config = dict(
    n_layer=9,
    norm_eps=1e-05,
    init_std_o=0.0102,
)
Each number is 128 + 24 x the weight over its row's rms, rounded and kept within 0 to 255. Layers, rows and columns count from 0. Numbers have three digits each. The size before them is the row's rms in percent of the matrix's.

# k: layer 6 attention key, 128x128, rms 0.171, rows 82-127, columns 64-127
# q: layer 6 attention query, 128x128, rms 0.16, rows 83-127, columns 64-127
# v: layer 6 attention value, 128x128, rms 0.201, rows 64-118, columns 64-127
# o: layer 6 attention output (transposed), 128x128, rms 0.177, rows 64-117, columns 64-127
k82 103:140135126119131122116146151123108126139085111132107173107138091130109118067149091137130104146154111121103123168139100090146103165119093116184151135109104128138176185143155139144090147136141133
q83 121:111106146152124110106131159153074131127152109141129103121133142140129156133134133146104139125136159097101170159136126127148108131089106145109125118126071108116125107142101109120085151119161139
k83 116:121110134126074080125142102163114144111147097151124152110162123136099118119141125144084158121125143097132098149149073120116093148136118080149151132111136115122112123138165092107121105114137136
q84 115:106127115128170122145153132138098126122130112135106112115126099078094140102137105133132160132122141097112133170113088153133117134109152112146103102102156117108088144160147102155144147103114111
k84 121:084137102132145142143160100172117113085118077118147076111166092135113138142150125099122132152113126109149100106144122164117143124111141129150136132109103152117100131100098143137118124149120120
q85 129:112106151112177162133096105142131123155183142094111130158125119108168131140161155136113122152133134134131132190140191148130142147103162111093143131135167173140126150118091091156142113093185175
k85 126:127154124090152126118111110156115111159168185131100150122147124117105102157127122131078136143134124128142116105129132126083116127111153100112098097159151191126098128105130122090150124133137143
q86 122:146182093134167155151109146145140140178146129122152154120151121131139168121107131137136181118121144112122142113098170142091145145162107139145114114108115156138137134148165117127119109090099164
k86 117:126131083132129151104128139116121183144134163123129126119082116136142131119134135141139142147088148127120119150125160132149088096131132172152093118126090106101116125128144125099129081096103086
q87 124:090123145121104117136126120145132094143183071143152177118109133183108113096174131117170111135120116089078119105121137123112145113126172101103159137128136138178117121116148121095141106067077134
k87 129:126121158119149140120120146121125146073137100116132154091118158119056108147155134168137170150111088096094129092120159165140131159151132102109159130123134119143108126106150124100148127120134129
q88 132:082115146113148101095159125133134167148140157109137147119127078123150146146096082098168111135117134108106119101085148121121117085156106146105105138126133078138096139138119157139184135095109122
k88 133:099099165088165142165166141133164134140113132129131137105123115112118118113169139123158163158135147126120130135103131114143156119108112167075132139153147092164093128138129086115151120112108115
q89 127:121111112154155122088154104135157114152127096118124121107133148096137139156122126115114131143158089120089119128112127142120116131172138161136080131153114134127150174117127120112083074143118081
k89 134:116132147121147123102129089152152113110142094123124133122143112138110103130114142131105111129160103117154147141109104129166112087152152191132081118148122180143121118139131133130148087123130092
q90 136:170152125171117138169103099096135119129114184145162106120094107125139139138125143118167121114103159123167123133092112099095115136111122113106110127130139141092121107138125172115116144143124142
k90 135:135137093140157177134125107142124125143123150125118109134100142135140155132114148105194114169121137105145118121133176122109118101140115146085070128109104129077097157133151138151106129090119175
q91 130:134106110145086129121144082132125107124177147158156126126133151114173122150121101106120087148104164123122145064147133096132103109097126162117103103099124154131210125120135161117096091171150089
k91 133:158141126152136173132144131122163133129163125108154138130115139172136153094095127133144053139128124128134132123115122102132141152140122114138069133122095132114135155102123148156175129124144108
q92 137:173137155116079133115194135135130143150141119140115130092159137139135141126160180141155102117131169121097182125094138103138118110122129156180145119150140130150135146143142177123123137113140121
k92 145:156100116136103142136153138161166089120137109155096127129152129116104152141167152149147146112128174133140140139155162178133135100131111104115118164131142133112132166136129103129149137115134118
q93 127:142147140126191126064111147152133158107155142152108159147145125094123090130103162123165164136143161114113127130177153114172127132149087141130137119130126149134119098108127163164133143149157095
k93 132:136117088122159147166130111162131141146154094124111131152118129113156101142120151144127159121198153100102129113144167128160111130145113141148084110143126135123137107142142132152139116130116162
q94 127:124148135121093096150124092113141182096150148092176082093149159123111141112140196132122085134134066141119152161127181120099123124126149117117112153135097105089140118133131133134151121119155137
k94 131:154100121121082101143080119108159206155143141100178125124137151141123155162110153143147112137153098084145127111158163150119133123161152125106128156106117146116131093139128123141145120112132100
q95 135:134157108149126109120146126123120120107168115146131133116129097118137138132130130133135164128143103169092137140136108151121111146113138125131101129135132117097106103167138091063114162126129106
k95 138:121145096097132110094163126073129112123169165114114137133166154135155143106151173133129129127149133122171121156098109160135123095148145182145121156134160137130073115124109125103129129101127110
q96 136:124122085158125150115093110136112146139157114137120130134129103128139128122136138165096109119181127116142129173149137112129182036123116107142105108153178115140139114133108115108110038141140164
k96 130:151124095131124131100125124110082103148098072119123137139127134154161105133146151126072133144125130113180101128122177108128141061123114133123138135104122116129082119104146115106156136130100107
q97 133:145087148111142128120134096092082151168128161149135139062113109077144118117134144169120178161118128118122136153114097120113141118143075088119166148087073147136115083118107148135123137098117158
k97 130:103101153111132158132168125120125190144147108156168114096131080149154129147123118109139146183161111126116138126141120104118132145155122067108162109130116130099089139129139108100128169158113115
q98 137:170121133118166138079133124141127159118164104134115139160101106112117124122119174139095104104131102128168120101133128103136107127102149104155098121050106157129102174155128142153128136147117116
k98 139:113160125117139129078142120144118148124121159139113122162107107121129140099149101119149092111129109126107130128094162133158106146115127119104128107109085145135106101100128151135099139137126091
q99 121:159059138111136157121139116173091116108146092111162117135103188111128114154115093138121161130147112121115172076126131154163092117110143116164141121120152120130151124088091135102105138137099083
k99 125:129148144147120150127141139124161123125127080093115124170156122107132127119141100113127156122132130165141146134115133110143097140155140098155094143089131050130131104135087115097143141150111127
q100 140:146119115126089125123107138134139136132086129119116125135108138128117141111131167134144130155130179153105174119121161171153157104135108160113126089140125103103153150146157134146138147130123140
k100 142:151130097118114108154121109134086138110107106146150119124112134145132171137107140143139130128120135157105159130145170151141143067126155121106132124165117115135130165142127129116140082148095117
q101 130:119110146130105115120145102094143134103118117159112119077160117109162076091152142137122153106081126143157157110170106106129121117145104142116097104099123098110167117099144093121111160096115168
k101 137:124128109160107130108123126117104160087110078105114125168152086109136133091116128104136116127112125123112160130115082144133126137117102123137133103106107132082109159151139120111128106139126203
q102 130:163119107123128055119104170135147125149119105085119138104078097140090128147097147141152121131121157137150136126135116141127091107088119124122108173098162110100119099118075115134129129146076128
k102 135:139137105126144058145108099138160138107137080173151115141108100124109153108162104089141107148139167136149125129137145140138132099091135142101129122093133145165113110142141109154099128128116114
q103 131:108113119137181088147122135121145152160182087133141144160090173145087118158138154116135116136172176133157153096155141086123092115127140110160096121154133127149148138120084142091140154135139128
k103 134:132152089151117147159107123083130142128152116099131176130131157153108119111114107139133125118145193096109129109144170109142082144138159113134115149163143107113138134135113136111116162130101144
q104 140:092136131110098138114112131111150125095109135138080108150132095151190168130138158122105135115100133130149147146143082136144112129076123131139101107132125163132151109118119107120155125139140160
k104 145:123146125129135116120068109136127153145095116123119152137097123163149152167145146115171101121105141146208138127100084145155160115113103090158141122115102145084128128133101135109157138120118147
q105 141:144137112103145131137122071133095130146101147115142121149111138114121112084121120158058131157115181126125128133157099150183152104153127163146108118149109094101106136113127085145132133143159127
k105 139:122161134116106113149124127119089139137138141123095101158094082134134114140125110123109094194117131132159134144135110129141152115123121163181116127123106111110137112107112119127170134117123076
q106 127:117129115172125152176113171140112086109129099113126139088116149124117161105109124128112150094147108182123121156114145127155154099123146086113106143108135118132118092137109174100098121110169165
k106 135:115111137116105131173106162114086073144098130121154116098103155108103123117141104104089123118141113148111094123123179132148114084117105112126132115136135150109136078138147149103115152125116121
q107 130:119121146112173121139126132093093117126122130185144093103165154144134130145158132143106130128115158104120153129141147140185143128136111105166108104093123070114118092150136100167129163133138147
k107 136:125089092090118101155146123100179130119112138102100090142135158153171147180115150148074156097118121116131125102151151136148134135115116126163094092101138088116128105107152123156151103143117147
q108 131:118117114136111141105119144148158157112135134126097152134156109137093133137111143119142145154089086170126112117136151124161102111112090131135128119148109121132130149120115088083188117136123130
k108 133:148129104122127131120110120154186162122101106094124120138122144125071093135174125131162130135102118125096110141107139128107116160137110144190114131116117127157115123144124128108156130143130139
q109 125:137128117109149111157133135169091153135141131199113161155119137116103108138112106161134141128112127135117125180117127134127160140153087121114134140168111167135117143149118134121123118133119155
k109 130:131056141140098131122132109146073145135152131139119142128119126132131138135117107152090138088152117106112153148136167133115113137181087130119137121120163110119106140112124146092076110156106117
q110 130:148108154118119092135151130099108118146116090115139139119081151097115139137107109133159143103132096114115142149133165140154152133125115176148142126153146166112146128135122119127145178078135162
k110 130:121148140117141117081114111139123096134150125126149127132087114130090112114139171122092140146116099163132152158153175111129154131113146158195137105138116148108143097151125093133115152098113163
q111 130:107137157141124109127181089152143101133178139096146089145154081074152130178175112158147128101081160148172123132125174117180098131129112121116092119109132101131117123116135103091142113109115128
k111 130:117119104106115094174171109149172089144125112105099110154128125109142153109125141139147149137116169110186106136096173133121097172150141135103119163093083120138110129133131124077147148133154128
q112 136:135143136124139124122147086133125120171084127145084155104151075151157135165132148121164165163121126158084109144113150108110145100115156139135113129104146111103148095108127095144113123111172146
k112 145:154122137095120141136104092121134112161093105103113139113130100123156131142121142112175144143147154124095105139112168112152147111116122125119125112096167144145130117161140138106150106139137143
q113 128:159105101112131150114145138160103074177141143132140121104127149101156137113145144112093130155113119076102149123132104172129143161125155135152090095111103148153111090140137142153166116100096109
k113 132:136108112097133151123101134188164100112130123097133122104137100149126131105131162109126142155105089123113127112135115181118116166113172085122121112115118145143095119094121128117144145127166118
q114 133:107114089149134111148127162133155107131114132106179132165123102145119114107112123145151134119091141111108159193138106106157094128117115080148130112140136197126111139101152131107141128104155141
k114 135:138117084100146113100124142119151139131129046124121137156110101118161129111121139122134153115111131112127113114139120127149107109130148137140156143214123160104115114138140133157125122107130137
q115 130:124106159129112126138139088129157144143171096126125072133118106172122144137125143115137122135126126102090127137107150177123126173117120147145138108113113144115173113163161119126093117137142119
k115 131:142089148122087125123130171141160142136133117128122157129091103135128142119139143089138116127126125117102098140124117095122154124144139124146138143089151145121211155151120129135118113130137120
q116 127:089142143072129190119096126119114161092148141135115176099091110154131166124149108118118106121107139109099136136131142127168116130174122111117092131113113090112141137100137123155132120106101117
k116 132:083178155088160138137114114122105152119138132167109139134145128135124163175115107118119108195070126130119141105143133136124126111159138138138150154078182123161128136121142145155162084114105144
q117 128:131157152122144130126148127107129157101124114134129146125081125132111169138179152131116171086115097131092152116171092084118137138146151156162121139098160101119086160154144144067153140149135136
k117 136:119141136137129116097147114130132118105153152142134121148122158117070117132100139107142146103107122089153110156146111116152137129166122160142156127101121129177124126123142132129169130137125124
q118 134:153152119130141146160112163140151151170189154104100139140103155085160174154123121101135138171124137105121139119185066139130113163116146095100122126117124113140128170138150127126154119111115129
k118 131:142106172112106145128113144152094160111161153112139126130113112112100148121137113135151154134102106107133136135178075151152102136132127125153076117177130132146103175157152126112140130116140111
q119 126:107143101113105138136117085126134139103101116108152103139138115142134143090106092099122134123125124160179094157119135151109150103145183112192144130149120125134117147121111140133145107110121195
k119 134:123133140124099148136099138121135155124103097134129109135139105123148118091148129133102143112072136135146131157149149111121103095135085099193175158105107130172121125160165118099089115128130104
q120 142:102101158135084126153117123107089116142112159127135115105160134099126144175171160120132131133148103105130173166104148137144124112161140117120089145112101139098114214124136134113123146133101120
k120 141:116121144146170147161144102136105160122080152145166140117158141098132103167117152105151092143133105077138163140098166142136164093149150136132158143094146130121139141127106103117116120158140143
q121 137:112162122146083073117110116155146137080115109105095110118159094124122139164126096172114109134139111134156150123157107177117129148122165097127135110111090154125137118105102128118128126119111160
k121 140:118151109143108091138056118138143110123107100106108144104135101089152151185120090166131117088112110142139138123078106120124166150165105134131133143116148159151131113129111122118139109161146065
q122 127:086128094114123091121095120133128116135145148093131075089146136126164137114175146118157133139133101142143075117117164116149122134107169147143169104133115131119141159163131144145159133059134099
k122 126:125111144121164144128079149141168174160138151091146112079159136116135126084118110110134140083109143138157184108144158099172130151125155152127149132101111156125105122170127098120131117130128124
q123 124:112151091123098109145131107156143120180132084080132130157123141139094092147165116112071137129139135099109136171148132123140126128122092090113174130133059139146144159103126148128168153125098079
k123 125:122128149109182122152116131136147141095099053110148133127128146124153143171104138163121140106168108117114129131142131135097113158140144152121163146150093166124181156137105165080130124113117093
q124 141:118139158155111113146132114139102144152127095122097134184100114094127087121163133150165124146171153128116117126112089169150119113171132117122082163121098134124107126121119088160105091147107189
k124 137:134139109159119160149132160106095148109109087137135089144119131136113090110132147162150118121172158120149129150092110136123150146134130152111119127131105109100088133113104137148156116103166112
q125 113:140109126066147108173132093108140145133120092091154080166101120138115099107125096106145094130114106131098147143180106133111130137107124137161114101164163163145112128133103144144134083121114160
k125 118:108114145088128123123094123099126098157138119137120088139093150149074153124094112159138117085185115115129159123162125120103149168129133146194150132114120145136116165162127154156156101102155113
q126 129:098150175112118119102153191155098135085172144125142132123126130147111114138143087133122119125095167148106148156126165114128099149151095148113115085089157125135141119166140133107145108116125148
k126 134:083096145161102117134134161171108125095137143099119138144150133100112102143139087159075121191125168104105140100106146105134091141184143128137123110113111120158108115156120123127133146093126142
q127 139:124099104122097126128148134131093158089148093078109120109129119136111109128143146098145128089104135104110123134114119150107154109100121089104164156081175131118129182130138146093121126086157089
k127 132:115159096118170090151154152132128146104145124083114073107158140119079086139139126116170141067107141151120135111113139139116102147125141139079171125098175127124129120138146113133136151126153096
v64 103:121133132155153174110149093151143159150135119109131161156146171102129158130098148138096154114143170136130134108081110141128166139173154089111140119135131091125115089150107143078095128093161085
o64 100:168121103122088129118108131095149089167135098175098108101133151136110149165152159175157115115135158138115129148103128141097153119082119150139143120105122167117136153132141097140146111148109161
v65 100:113101148125147108108158129150098156127148115136149149141100153099163155141111143143089115125171148128102134134151135131118119101095149134143144168121108092100121116088114160143114121179127136
o65 096:148160139132137137184090132144180113100121136147135118096123128154134136108126153132137131105121130140170114101136132132180101159138128120148147116103178157138106125101122131104175137102113168
v66 102:119166109146153116128131191113157114123125153103162186111141102140107160135165132086112139138123122096130152193099143145125157142122122135146104095100147136124103120183149135146131073139115142
o66 096:117130148112146149135134118137133119101115075156094087117118179071122080155116120161148099130099113151103151123137119168130142128154119128150137159153114153138127101108121117163092157128188106
v67 110:111114126105134161124135126129106131143170140139143101137178114130126165132156142161098133142145157080134103156104121103163177181108147140135187107105125179109134135121120134135079125113148128
o67 099:163150163149128148156095135168144093163090079114122145117133128145165111128151100101147124136115149148185180138109163145091136062123120147122152150148140108120146146118086099107161135107105128
v68 110:151167127084122097147082155158105157107106142124169170150108152106114139143132138116136158114092142148133097110103111112147119088200121140113125075136133124132131144114116105122135132117154137
o68 098:140146121181135117158121126127114107100106139154118137120114109128148096101124156148125080119095134108079102138171125139133126129123161107125146090128147155076131108136178137086113106118085151
v69 104:161121105091104101082122155125105155147142107171167135142145138111104100154104078129128166154133152149165115136133161140148161172155123136121099138136130095121121119091130132148178123135138103
o69 095:164173117156148120119086135104196109105137102118146099078122103136146097121143156161128142125166138109113140142105153106131117083098106122144115087117091152153154101164143111092127148132133126
v70 100:146135121135108123153169074141111139098120127149132177129156138127104146096127156166144173136112092186156113134117140132167129161118154108149113098146161133143135084113076126158140119121165118
o70 095:106099157146094116146098110133146094176131125071152076156105122106109146110128119129106087096131168081167127146116141135100141135136078157141121164097104103092153101160157136091141146137158100
v71 113:075133065112137108140144140138102138125091138179140120093124116149173140124142104133116127102110138115086103132148134129108168144191174101129155138129131128145098130161162152061125174140102169
o71 099:164066134148075111114136110118194107175159123123137159128109145104124083152107155115126136129142097132157135141106095134137099145115109153101134104137120098099123103098128101109097130123117142
v72 120:153104143117131118132078162141145106089125154150136146122104154178126105115130179160163145154126169170104116165084141151183172127120136138119124170107184157125111141145105135155112148143129150
o72 101:158112111151136112075141096111131133112100118072138141154112133106105139101141065102142114095094136123133145075167149141113090129124151171202114077125129120174118132113115127160125136126154102
v73 109:139108114126152131095116103124118119114131130085135120129088133103163094093134122108159115111123139124137131114122130072173148135096152087117138148117127084160092159132126165179147108131118177
o73 103:110152154122119129127100133145147088161141121109095151178120116119091123112126145150113148153116109072139131126099139142126109129165142114146116129170164192114099120155151158060126164133108134
v74 107:163134145176178075111092168149164169132134151128071105092142152082167125137130150132143146116105123125133091159100134159105146161080123144109146104173088090121127149158121166103130147131103132
o74 098:151107175115116157104134147128095137133112112128142146129095103129109139081143138138135111165143091152136143110118162157134090122105110126107086109160153190159102120120114125137084073121142132
v75 107:118126163134156088103135118126128114173112123133137113142170105150159105142136133145152127118097128105093110138134098168104089109133118149110128111112129128141126146116119135151091155175145125
o75 098:108115124122064182124133105126131126119177155099120105088146108153162155108125112135133132174168160177127151117128084127138168148072147107143067128118129131118113172100125129114114108139131128
v76 104:071090095126110116123116122101132161081096138096146124163117116129098140139142173114142133171161133090114152114122123124109147120088094133125150105135121133135129130120165128128093186124136097
o76 099:154169125118177085127124158141112102148121139140167148096148106099109111109125104145137116135132163142101123125160148099110144152131142105142150135137151081137134100057084132146119139140105152
v77 114:139135120136172113144124135143145102104128160136143188152115090174116122125137143140120097112119135163122148141128131169144167131147143093119108136168136126144141183143127143106119091117204133
o77 105:128134098092083107118136127137120145141144105124136163146135167125113111140110126155165143106096141122109112089084202100120126081131112109164146111107145137106141124170131104114148102154091139
v78 111:150112143133151106147121130132151159119112129134083115175127164116107109112080115121120124115128148130158186158102123107109131142170138105125144115098120116129128078126164086151121105159097174
o78 100:145146154102111142133115144103131091152150160131129118103137079150150119134156152118142124107130130106109094133101147126145112087125137135146153161179122163151164150114171156133130131120181090
v79 108:135132157123107165115117094133105155072114078164128147086111101113139104095116096112106131150146154147077144126142128135119168150110126143155080112150102125138117130133119124115179135101128143
o79 101:128103128106187092117151136108138105124145122087131111099123144110157158134165134141131123100141125091150157117135145131114105156097197135148107121078138155122117109118112121134120167132089118
v80 110:124129125126165126113103126153160117106138130148137161111136125167076145136083155161126111148132093100151122158140157179162095131110111081106154112136144115128144100085133095125162106162147124
o80 102:149096122104130117118122123147092108114093154126167125155109130083158107099136164118126126128132132141115119132134136130127088140114165136149096151155131118092134175191132168129136164153154182
v81 103:122175153135142161191115071080123121113107173117114118173164155123130121129119124136093163116124109173124107195115125118103125127139138141133122165154150147100099137103108178160138158113110133
o81 096:075114139163150120095132124155126125124123095095161110105110104153128159141107110109139140137125145094121137120127147142129151072094173120111154140100135132112139128109153146119137126139117137
v82 101:141127095131150137115086125148111137117126148142148122138125146154056149154116088121125156129121129100115120186071120085118084146125147128159152166164146104138129129080168146102124133141142101
o82 089:141141124097150090127175107095156110132123127119129137123125121102144115113120147152110121136107173184169138121151164169117163130114102157142096117124115128150122119143158127129097124123086162
v83 102:140100117065146143151138116159132114138114131131135149114134128158136117156101132130129079126082122131120120204145128068138115102120137096102126087119126133115118165100064120134138173103128112
o83 095:103132079097152123108088099113144155125190107128111117128151085117123127109144157119108102119118117104140153145072134163104143163138133116134169131139136148088090147101101148135123119160138148
v84 106:112162108110046120160170141133117158130088136110135167078140156148086117138119184115123111126150122154157130105120128076101130142125118115146127157094113115122103142146131128138124129148093103
o84 096:172159166113161162146119128134132107121108117094110095139194107135134097121115122165201163116136111080138147152192142127079188152141134125101138130110096121129107143153145100144111101116134127
v85 101:080065131112164123116151135122133119137148131177097153126135132118106143145110162061133122156112103148129144133175130100150120113122152173115097129157167104131164104129123142083148119173127114
o85 095:119159100089137175124090118134157095143096151094149093124138122145126122130122107108124093131131097160147130122128113129149132139149106113139137111128146148131103116158089122160112126142140138
v86 114:167171147106145122147113073147120106140152136114131195142083101102122125132118139147145139125179125160173123135130136125138100134165132168129159042131146111101145146159154130178140152180125110
o86 096:090107109125152143122150165148169116112137141188151108153112101116108168118101079130147128168111130122104093135096174137124153139114154124165124129125086108120128107126082131126161105103149167
v87 105:086124138125150166137101163127123117116116090123127121129182112141148168109149120093098122152120140135141120146185126128155112122159121160140154157152096107132141112096133110143167153179132132
o87 096:095113120152097133154147090109105089161128146118090153102132133116135118159103157120150110138088136144131145121102128151098122146104094107099107141120148112110144137128113151138121127119138144
v88 100:137096134138140087107169130155115152136155112120109184157165121139133149170091127100148153125132116151137135137116154120069118137102110075131134132137133178129144048149167165150143168095136119
o88 097:119133133123144116131102134122127114129112159109115104140105170172117131112146082097115126142145140098123108102113103139112133134144152126148107068109136103080143160123120142105120135127109125
v89 103:114166128112165071151122180074080133148130106132117138083090120114111178113127153104113116115150138154096100135148119101126156151088141129127074093114121149134093099078104168122124126111129103
o89 093:109120118159115133114135132130100112152151133134158084145168129111121151119104134162157090165096133151144164110116129090114101116166152127137097154121162144135126105141100100168074162130131149
v90 110:153110069085130166127142095156123152108165137084098095112113157179155124116139134143085096165125120153137101106142126158136139161115140131131111160143143113139126106089145138095096154137087144
o90 098:165157144121099117129134118120122136145128096120095129150084146131107103131093137111120143076165140136115115129142108179088145096130161128132150133116134139157095181116115102140156154133128160
v91 112:115111161133145136104125118108125120100108133079123115136143169146106179099114130088132119129121148132095154100070126118124139144094101120126147144124109137135113148148131133117189142166146150
o91 102:116124129158158172101148119108122118108166159139170110147111130167080088165108178138128134141134146124110127146106169141152114137082155126176102115146108081108122126103153097148125132138143101
v92 115:118102125136119119126146107127102141139123127134111095131146138166101111143178073128158131115160114112108131121166132140081131117163163139163142088129123134140111141121077141137130106121151082
o92 102:159144155171103120123102133106139109116100098131132165123141166140145139117088179157139097110140157094124140107105140093133149171126140120127112163154111122153137116099109126140150163120129133
v93 108:130089113105132129135130156101098121127104111114147128100127103091122107159114153139151086129136145140095120116110106101129115147122121149160130134096159118119122084148104129096111117154147139
o93 098:143120147111160140083113088176111119142151187182155125182111114148182128110120125104136079124130103130155127125169134139163156130111119123143125121138107157109121164126133105180143166140149124
v94 105:132120128094171138115099160135129082084116120130146103125134116123115132156139090121161126113144153122176143121096148151062175155124143149154118120116133060110157132121152090132110151112139090
o94 100:174148128168116178163158161111110090144184133153164124105165133090124120135079134109125093110118121118133139092115157134155136116119150120120117117114110138165128124123148145105153114172148139
v95 106:178119147142118124081086118097145116099104139134085132114142188147136126116140117122120138122170171141109119144166100087094130076119121137133154089140156137120130123156154089118131110113171126
o95 094:185122088118144128123157131116111124138120102131135107128127086151112174125132133162116150161134134134122130112143139154150118152150120116099151128100101160099128148102111173133154123113130082
v96 108:143161121131180108127084096156114135160150117128153130135130129118121173088134149133127110147116127166114111114121143148076125128152088125137162148139158088145151144098101129155118106100135130
o96 097:128177146107103144114169174153079141158122142091097093139111117082151095133091110098121145119175107120144143123128135130127135151138157127165118094144124151091142091120111121095157127115149088
v97 115:099114152141128129129124129107117140142158081127116150126188090115138129142135137140111114090105117109113102135111138123126183087087116125133120148121133105155087118151161168145139147125128091
o97 103:105190089159117157116150134099094128114142131136120135131110138133158135131110108130158109138132098121163146126179137123124100153107055151136142124136161142125204134101140111082138147138125145
v98 106:166161125171150157131149088177134104139127128195176137099126170079082138117092133077099105158106162142111167139108117141120136110116106109126147123131145148116099165160157116121128098120082143
o98 100:125122161080150091114136154123119139091157126111111151129145128158112080122184132159089096119169110124125112127146129138156090142131107107174115138102113110130150167156116114169094129155120089
v99 102:122143116127125100126135073149129086137101138154162120130067107104117153108094148132127151124130128119101158153122124138103115164141121125127130144133096124106124097149124126123151168156164142
o99 099:146123099142177107118121155132131146156151154140126170123117128173121122062105148109122109148082113131173122121141099111080143097113141118136130162148117151144124101145089140117170134132125127
v100 105:136183171096140132118160144146118108118077101180121099151135137148116103137121123161134132105110151143135180108100138137150070146091124085149155127124157121127128144200089168143142136128114120
o100 098:074150110131142107160117125130135135180171128154106110132123146137120157125120163118122137145116152107140116121186174116116118097140113180132103155129145146130084134087157090117149104132140107
v101 110:106139121122088152132120132091136122125144102091166137175161115114120146178100120116154133119176075137099110112125142152116106149108133133131106121159148139157128169087123103133109114110102164
o101 104:171115117137142115100094118141092149134107120138084113137145116113127128106140095133137157135156118122151159138098148142119072126138092142086116126097105133106133140116151148135151115137184173
v102 108:118106091155127187168107140120188168124139133153134121119106115124099145123147117169101116118113170148113119137120137132104104089117181140140117081092146133123139094108114133142153130147120125
o102 100:141130134155094110113155120144087138150109131146150122107153114146113087148127100141105084088115147059146111143093128114092163219130091091111113133123154148146130149099143113157146144151140148
v103 114:169153146144121118138122106168132158142141125122057126108119135124072164133142088121128124115157061147105142122094156139173128139127161119110102133128157119109126164085136159145152134132152130
o103 105:120124105095140130127136144103139121140069123104161117139159130166156166115154154113149135137177148101101112118116091141129151103137110132177115115105162117118121055129141103117095170122145152
v104 110:171131143103167111144146156168122106091131128130138130088122132099100166109088122141134166125133114142130110120087139159126144088136111150140118113106098125142114168069099119117092120162141150
o104 096:134152127124127161109099141116109116147115161128131177121135186125160120139167148109120153108094117108145162113125127137177110153106099125165097099092122137147131065120124097156140112161120126
v105 097:119129098109095128174110143148111112133142093108101125140145122115096108102122142153114099155104151149136140086101128115129125107142130112143165085116074158187152133108156153131135131118121157
o105 097:109156155177125167121161133097144171147121180118126069120144104124148152165128143137117119077129104167123114138137144136088149120177118127093110130154159128091150148129153120132114144123090133
v106 113:156140140121125152106151178090129114147166137120113164128107147140093109100136113159123140127153125133167133143103112176120136092112129114110090121150149180082160148170168148142157132155087122
o106 096:070126144154110104169108128154115132116102131149143123090143112096167129137135110135147136150117113134110134135141121135157120107125168132166150116098051131169125145088130167110109168108099140
v107 103:157138088112130108166111116103151148160102124179092149156142103092100135137145133184105133110114114089105129089141103087114150097124114113138077169141076155128111148144149087121123154144105077
o107 096:101126123183147136110112171107082139165133153079148100141128114121169082138147137152178094123133112164118142144101133119112117116149138135126173117087104124170143116099085171113087095121136139
v108 111:135083143092150114131089156140145146136103154106124112126156072182114136097134075112098150121148139123152132098145111106119158134140125126116117152129112137113101107142083133157103139116055158
o108 098:104134112138164145148165112117114118132053095108129139125109120113111120091126166137109138117109166109092137095123101078144133138127128142133122116139085124144127169128120111076163103140125155
v109 110:131078115161142150124133122135138122122115141110130100093107080116115096115079125147110153093132115147133097134133132159137146124144127142143134163121157084098145145126156134126156121035145173
o109 099:104125130119136157099191126101145154118101123164135172130157137154150133106132142168183081126150115092157159128100125128120104140127121084138148120156110137110102141118110097091130163155111102
v110 107:091110169056130119113141083126165132113122132100174141135174134090118092103150153131174119130124149152134177148131132155106157092122109107107085110136106185112109135087155140165126093140129158
o110 099:171113070154097114144128112170106146128116137154104152152156136155117110102124144166110123111139108130121111175143161068102153122116140144137152111132136131146130124144123138081057135131152132
v111 119:142116159110117156116109105122141114127083152133151168126142159159103085125127149096143143134121125142172100092133131146151110118166152151119121121133121114114114124158154197147091163144143090
o111 097:091129105150100135130100147127137127117115082124112085124110144137161125090115129136130112163147140123093111117140124110106137115154113137137149110126156099108151151081135094189135091146152156
v112 107:139120138141141113115134166136138125117141100137102108133097137120113154134152146143111093151146113154101173123131111138122101106166127167161112139156140118083062135105135112144119158129169111
o112 094:091078109080155181124132130146068110148108161108122125120125121159114104141126136108125136121143160077158090107159151145144147081074128128125134123135107109173121142133082136164124143136125146
v113 102:144099136124127144177132132129148114123092148111122149119132116143140111130093145109147131121138151079094152126152112152146129163148109162140117101145146129130158100099129159138139160100077084
o113 099:128154139129103104106157114120156142112136111107142109171128108107091146123175124107137092117117115103170129111122117117121151107155142119113090153112112122122106101084097127106146108137170181
v114 110:142145150154122115143152122077118115153153135082109156121115110138110105136161105143166132150093122132118093148133117122085125110119136142138188105138115106137103096128160144063125066169098175
o114 104:118158115106105123106153106145177134090096142088090126120140131125106145161084125119140113149119140118135182109143160142148133095151091103144140141132135158072142121116134201186094136148122138
v115 103:137090134071085116176119173111158139164165123132129130099117119116153114103084123135085059156123110098126107169075137135100100111121106130142137125138141098129095176157085119158157143101148120
o115 099:069127130194154183045102107157114114153145120120136163123164162136109116096143103139138185077135104131105130110139112146137138146122135138133154142131148162113124110119135135089137130174096152
v116 112:132122080161134119145154132105124154153119115101201087125128116109110127137157127106109159143098118117123165174144133089104151153145101144122103170106133136185179127141109097148090178122140126
o116 104:170145091113123163124119135162127127130154124173061183118121136142128119142129120150119107098107147116135124135128094158131076118146173117087118081147134078125096099110134105116139122149114150
v117 105:171138166141073142147116096087132100115147131150132141167160087131106118093153138127147145136116132087150155097133168138145075122114104164087183099146140112084134100102098098113124170127126118
o117 095:123128077106158130089073132120104155115109142085138120104130126066084167147117161107119120153100130128133126138119099141118173123114176082130101121134142138148142131129145086132156092130127125
v118 103:057122120105124145103117115126144101145124130136094111158097173169136105116092150130143112152147129129137117133088158155139146127152096103126118122130122139116129184143119104115111067157099095